{"n_layer": 10, "d_model": 640, "d_mlp": 1280, "norm_eps": 1e-06, "qk_norm": false, "init_out_by_depth": true, "lr": 0.000659, "lr_head": 0.00853, "batch_tokens": [65536, 131072]}
Each number is 128 + 24 x the weight over its row's rms, rounded and kept within 0 to 255. Layers, rows and columns count from 0. The size above them is the row's rms in percent of the matrix's.

# layer 2 MLP gate, 1280x640, rms 0.0531, rows 553-628, columns 0-39
size [100 102  99 101  98  98  97 100 105  98  96 101  97 106  96  99  98  99 105 105 103 102  94 100  96  92  97 103  98  99 103 102  99 102 104 104 102 101 108 101 101  95  99  96  98 104 101  98 100 103 100 102  98 100  97 104 105  97  98  98 103 100 100  96  98 104 100 107 103 107  96  97  96  95 101  96]
[[140 129 142 125  87 149 114  79 134  99 114 129 146 139 144 159 104 131 117 112 151 116  86 165 151 124 158 123 171 162 136 136 137 136 137 156 119 122 122 146]
 [136  90 157 107 144 133 121 140 101 100 112 156 117 130  97 104 151 114  93 116 150 132 125 145 118 118  69 111 149 157 166 151 128 151 141 126 124 101 143 136]
 [142 125 161 141 149 127 180 120 145 136 138 106 159 111 115 131 142 107 124 134 161 162 113 126  59 150 147 134 151 108 135 117 146 126 120 147 108 102 145 171]
 [163 112 178 119 105 128 114 133 129 190  97 106 114 131 116 133 115  86 119 118 117 100 124  82 127  81 131 123 106 173 111 128 153  66 142 115 111 130 151 147]
 [142 131 136 162 114 137 158 140 128 129  94 111 164 116 141 148 155 113 107 154 130 133 111 122  96 155  70 107 114  84 117 136 148 129 122 165 144 149 107 130]
 [124 146 113 152 176 124 141 103 117 153 158 141  97 138 113 141  97 112 112 166 142 132 138 103 104 114 137 118 166 121 101 159 136  78 128 145 153 128  94 122]
 [137 101 133 114 130 135 134 100 120 137 148 133 142 107 130  70 132 143 137  90  96 118 153 123 129  95 102 132  98 118 141 133 141 172  65 128 154 100  69 135]
 [ 92 105 121 152 114 167 100 123 182 146  99  90 123 135 150 158  86 154 152 124 124 149 103 176 110 142 149 127 134 138 118 105 130 125 134 155 137 158 125 143]
 [ 91  71 130  97 111 108 117 132 151 120 138 114 155 113 148 165 109 166 142 102  73 114 155 125 151 143 106 123 140 120 140 140 121 134 102 125 171 140 153 141]
 [121 121 104 119 118  81 172 108 147 110 120 125 135 117 142  92 166 130  97 130 132 177 106 144 171 143 112 129 136 143 171 147 182 122 141 117 109 107 125 138]
 [130 152 123 170 150 160 112 158 131 106 115 111 116 111 139 113 155 114 167 124 138 161 152 110 170 171  91 132 132 121 121 142 106 103 143 177 151 131 129 110]
 [153 142 141 142 145 109 147 125  73 126 123 105 133 105 127 122 164 115 117 104 146 118 146  77 128 123 115 151 130 131 160 137 123 143 139 112 175 121 144 107]
 [111  98  82  98 109 114 107 122 100 116 115 146 126 184 155 110 118  93  65 132 126 107  98 131 154 146 139  85 158 158 117 139 167 153 139 125 116 150 120 146]
 [112 116  99  65 161 104 100 109  99 154  98 102  77 155 151 163 158 132 121 152 156 135 123 128 156 106 101 157 149 118 102 102 131 134 134 105 153 116 148 141]
 [178  89 122 100 179 129 130 141 123 125 126 134 123 105 111 122 112 136 136 158 126 113 110 132 138 127  72 144  84  88 156 110 127 129 132 116 147 108 160 157]
 [120 118 127  99 139 114 115 137 105 164 155 132 119  98 115  89 147 176 156 136 141 112 109 190 143 124 118 118 157  70 170 140 134 104 124 162 112 128 164  62]
 [115 133 158 142 160 135 137 143 119 115 165  95 136 122 137 136 151 171 146 159 120 121 142 152 146 120 101 153 131 105 143 149 105 110 124 130 120 180  80 106]
 [133 125 111  86 142 142 138  77 106 157  98 102  97 111 155 145 139 140 158 134 129 136 122 161 143 125 180 130 163 168 104 108 135 111 136 153 115 162 159 109]
 [139 144 132  68 109 106  92 102 143 106 123 124 130 120  93 111 125 101 154 139 120 154 133 133 161 170 121 113 126 112  90 134 147  90 115 154 111 147 172 106]
 [146 118 119  56 150 116  98 119 127 141 136 140 134 109  89 160 165 123 107 133 108 102 107 129 150 154  82 117 109  83  70 185 103 110 111 178  80 136  99 123]
 [128 166 136  97 130  67 183 131 111 174 141 118  82 129 135 121 150 135 148 164 131 149 135 107 107 143 136 143 116 117 115 113 127 142  96 155 128 104  92  99]
 [ 94 111 136 137 141 111  87 126 126 142  90 194 168  94 113  88 126 112 123 114 103 164 108 146 141 128 129  92 158  72  94 142 155 151 142 165 144 138  83 149]
 [159  86 151 134 158 119 159 157 158 120 115 147 119 152 142 156 172  89 165 153 167 128 134 154  91  98 138 138 149 110  99  82 115 124 114 115 147 120 118 158]
 [175 133 104 158 137 121 128 135 128 104 110 125 146 138  97 134 116 145 140 131 157 150 105 143 108 130 136 154 109 130 109 133 134  87 121 142 172 126 119  95]
 [190 120 100 109 118 146 115  96 128 112 131 154 103 153 163 104  80 170  80 106 139 128 116 133 126 126 120 114 114 114 123 116 157 153 107 142 148 142 126 167]
 [113 131 121 122 110  79 109 139  72 161 129 136 127 104  98 120 101 114 128 108 155 131 128 142  86 124 142 120 165 145 132 127 148 132 115 128 160 157 146 125]
 [166 119  93 103 148 136 121 153 154 151 110 110 149  90 177 120 100 139 120  91 157 170 154  94 127 122 129 168 153 133 148 121  93 127 143 106 131 125 103 146]
 [124 142 124 125  94 107 133 113 144 113 139 123 176 130 129  95 110 130  96 135 124 108 154 141  78 157 122 143  99 102  68 113 150 114 145 161 167 148 138  96]
 [153 125 163 157 123 106 130 207 181 136 145 123  99 169 189 114 126 117 114 116 142 118 121 148  96 105  88 137 129  93 151 106 119 129 110 148 118  95 114  84]
 [107  95  93 135 144  81 119 120 153 120 159 141 107 169 134 136 139  98  95  92  99  92 107 132 144  98 109 127 134 133 145 143  85 126  95 136 100 122 131 100]
 [150 115 133 154 140  94 115 184 146 152 141 128 131 178 147 111 170 121 130 123 108 137 105 117 126 120 156 154 116 120 143 120  80 106 131 110 103 122 126 181]
 [117 123 108 158 129 188 148 109 147 153 140 130 106 144 159 106 123 134 119 104 106  87 126 110 122 105 145 155 151 175 115 112 125 152 138 166 102 146  72 158]
 [105 129 101 157 162 126 132  93  90 128 120 139 104  90 150 121 138 159 116 113 102 168 114 135 173 118 148 152  93 118 128 149 139 132 165 146 137 124 138  96]
 [120 147 123 120 140 138 110 157 126 154 132 138 113 109 132  83 137 127 116 134 103 128 147 163 117 112 140 132 146 152 108  89 167 112 152 100  97 182 113 117]
 [117 118 120 151 112 112  75 109 125 125 151 127  92 122 136 122 119 144 191 113 113  80 113 107 144 129 157 164 169 105 127 110 148 126  76 135 186 130 147 126]
 [108  75 136 139 159 131 144 124 157 147  98  76 106 179 156 133  87 139 136 109 157 113 118 141 132  92 129 143 128 151 166  51 134 146 129 130  93 149 145 126]
 [105 150 134 132 148  66  99 142 155 146 143 150 166 177 140 134  97 142  77 108 151 120 133 110 152 122 110 146 134 146 158 113 138 144 116 114 170 107 125 128]
 [128 119 115 108 120 156 105 121 150 123 107  99 131 117 103 153 115  99 104 161 134 167 148 112 104 143 136 116 191 105 158  91 141 147 124  84 148 154 166 130]
 [111 109  84 131 104  91 136 118 111 105 134 162 111  83 132 124 136 118 125 107 119 115 116 135 161 129 156 143  83 132 119 136 126 139 141 123 107  99 170 190]
 [123 150 189 159 147 164 146 134  84 152 104  97 127  94 147 161  88 127 131 152 129 120  97 125  79 103 186 124 151 186 156 147 123 121 115 101 157 142 133 150]
 [124  82  96 109 123 121 122  98 131 121 153 119 137  84 175 156 112 122 125 154 103 178 115 120 158 146 135 151 105 128 167 118 135 148 130 171 165 152 120 132]
 [115 138 155 142 145 143 158 123 109 195 121 154 101 120  84 125  88  79 145 146 140 158  94  97  88 118 138  92 150  98 164 126  99 118 136 143 117 111 127 124]
 [136 109 122 180 143 139 136  78 100 124 152 120 113 120 127 137  91  97 114 146 129 155  94 113 139 157 135 183 128 124 152 147  85 102 152 133 138 154 120 163]
 [166 147 139 112 165  95 131 133 137 144 144 153 141  95 144 108 120 147 135 156 124 162 138 105 134  85 122 134 118 128 118  82 125 103 141 141  81 169 117  97]
 [105 130 106 127 110 136 139 114 114 149 118  94 156 157 186 110 164 122 142 146 142 119 125 111 117 107 109 125 161 108 104 145 128 154  75 133  76  90  70 176]
 [ 95 135 124 118 147 142 124 109 117 131 142 189  72  78 143 156 136 134  92 154 159 118 153 104 142 182 131 154  89 165 127 166 141  93  99 156 119 112 169 114]
 [ 93  66 136 145  78 113 129  74  95 152 163 147 129 153  94 148 119 127 130 112 112 137 112 129 134 112 121 127 122 154 146 148 159 157 120 104 164 153  94 116]
 [120 108 154 143 123 151 110 138 120 131  95 110 146 101 100 134 105 146 133 139 115 125 114 126 134 108 151 117 132 122 105  88 124 143 188 168 105 105  94 112]
 [109 111 104 102 150 137  87 135 151 120 102 128 155 111 150 145 148 121 139 107 114 150 128 117 176 151 144  76 138 126 105 120 122 134 134 112 150 137 114 115]
 [146 127 130 118 146 133 150 144 111 168 164 145 133 158 115 109 128 136 149 101 101 175 120 153 163 109 113 104 105 169 136 119 123 108 133 147 146 112 158 146]
 [ 99 114 111 150 158 137  90 132 160 177 106 140 123 143 164 144 160 131 128 118 104 120 133 142 113 157 163 113 155 114 119 140 123 127 106 168 110 162 123  94]
 [ 95  50 117 156 128 141  90 115 157 133 117 141 106  91 113 122  70 136 125 150 146 101 143 128 164  92 138 108 121 121 122 149 161 153  95 142  84 112 133  96]
 [118 129  93 155 149 113 140 141 118 126 121 166 111 128 125 134 154 122 166  85 178 129 154 148  82 117 150 109 162 158 126 109 128 152 151 121 122 114 144 108]
 [141 150 104 139  97 126 127 127 111 137 100 111 107 103 166 140 136 117 154 107 103 175 117 181 155 118 120 106 187 122 148 148 124 182 111  79 145 154  76 113]
 [121 167 166 114 160  87 130 138 143 141 137 121  98 143  90 151 112 117 101 124 135 115  76  96 156 130 166 155 161 114 154 157 142 122 154 168 129 115 130 137]
 [124 121 125  76 115 141  82 129  93 119 138 129 106 103 105 106 118 134  71 111 124 145 107 110 193  82 106 135 141 126 133 126 159 140 123 123 107 107 150  98]
 [112 122 140 163 143 125 104 113 119 158 115 164 130 159 119 152 168 112 125 102 106 105 115 142 113 102 122 153 132 145 145 112 126 140 130  95 138 144  93 162]
 [106 118 157 117 114 159 138 145 119 146 149 146 151 144 111  81 115 147 136 129 144  86 133 140 109 171 159 138 136 103 120 213 101 145 154 119 150  90 118 186]
 [152 133 120  88 143 119 132 137  98  96 107  93 166 116 155 167 160 178 103 146  90 125 142 119 171  94 113  99 148 151 149 127 140  97 118 115 141 145 105  66]
 [145 167 115 115 116 162 148 111 118 120 143 136 108 133 154 121 112  99 123 170 126 131 130 106 115 120  91 119 111 132 127  90  99 116 117 125 136 107 134  82]
 [115 147 124  92 109 152 120 135 124 132 160 121 125  77 152 142 127 160 134 119 102 142 141 128 183 136 149 116 137 141 151 168 131 121 161 119  90 120 150 137]
 [112 121 163 114 144 150 119 128 113  79 130 127 160  84 159 139 108 176 149 138 155 118  88 174 118 124 136 127 128 116 149 105 122 134  90 108 140 107 153 125]
 [165 122 105 115 168 150 142  57 151 120 138 160 123 115 141 156 126 138  91 138 145 115 124 160 134 151 124 134 111 166 150 161 119 141 105 165 108 130 128 147]
 [127 140 178 115 144 108 123 128 172  77 143 127 138 106 109 111 180 121 120  93 145 115  98 143 152 119 102 170 177 153 123 185 153 129 120 163 128 102 143 118]
 [103  99 164 140 195 116 168 108 125 168  63 120 109 133 122  98 129 128 140 143 134 157  80 115 133 142 124 142 152 125 149 103 129 135 170 172 127 133 120 116]
 [184 156  78 100 134 138  89  99 181 140 156 148 141  98 126 102  59 152 111 125 101  81 106 150 127 103 139 120 145 167 119 151 103 150 124 122 109 135 157 118]
 [155 104  97 146 137 102  78  94  88 113 153  99  87 145 159 131 155 108 198 149 117 150 142 131 143 139 110 146 146  69  86 111 140 136 118 148 152 158 126  84]
 [146 100 159  98 110  97  76 100 152 138 148 165 114 137 129 123 141 130 143 123  89  91 128 117 141  98  28 124 146  85 153 131 136 133 149 171  83 125 103 120]
 [114 106  80 134 122 108 111 124 191 125 143 120 154 128 116 110 140  99 104 111  89 135 105 144 138 105 119 177 139 142 105 140 175 112 152 148 117 118 120 130]
 [156 119 156 126 107 145 110 124 108 135 139 107 142 142 167 166 145 142 127 135 112  90 126 168 153 111  98 117 124 128 104 142 151 126 118 119 119  91 133 118]
 [193 123 117 118 130  99 151 125 112 133 136 117 123 132 105 105  99 100 100 126  77 143 106 125 135 152  53 129 157 119 110 156  89  88 100 167 138 118 143 112]
 [139 114 121 117 128  98 132 124 115 128 108  88 110 139 122 159 137 122 151 167 151 137 149 142 142 116 121  77  96 178 121 116 138 105 101 130 120 126 119  94]
 [146 168 143 135 127 122 152 153 138 140 118 101 146 144 126 130  91 118 109 158  66  53 156 159 115 100 147 168 116 121 150 151 114 139 105 102 133  93  88 108]
 [ 99 123 143 169 104 131 152 136 125 132 118 154  79 154 170  98 160 134 115 174 132 113 143 128  94 143 139 124 154 103 167 121 100 161 122 150 144 118  98 121]
 [169 139  84 137 114  91 146 144 101 123 146 133 112 143 127  89  94  81  97 106 102  70  98 151 172 167 112 116 104 100 104 109 121 119 128 113 140 152 105 105]
 [145 186 129 145 121 156 167 150  92 143 144 163  68 169 127 146 125 158 132 139 165 146 169 144 125 133 131 147 173 145 156 138 140 176 137 111 170  94 135 134]]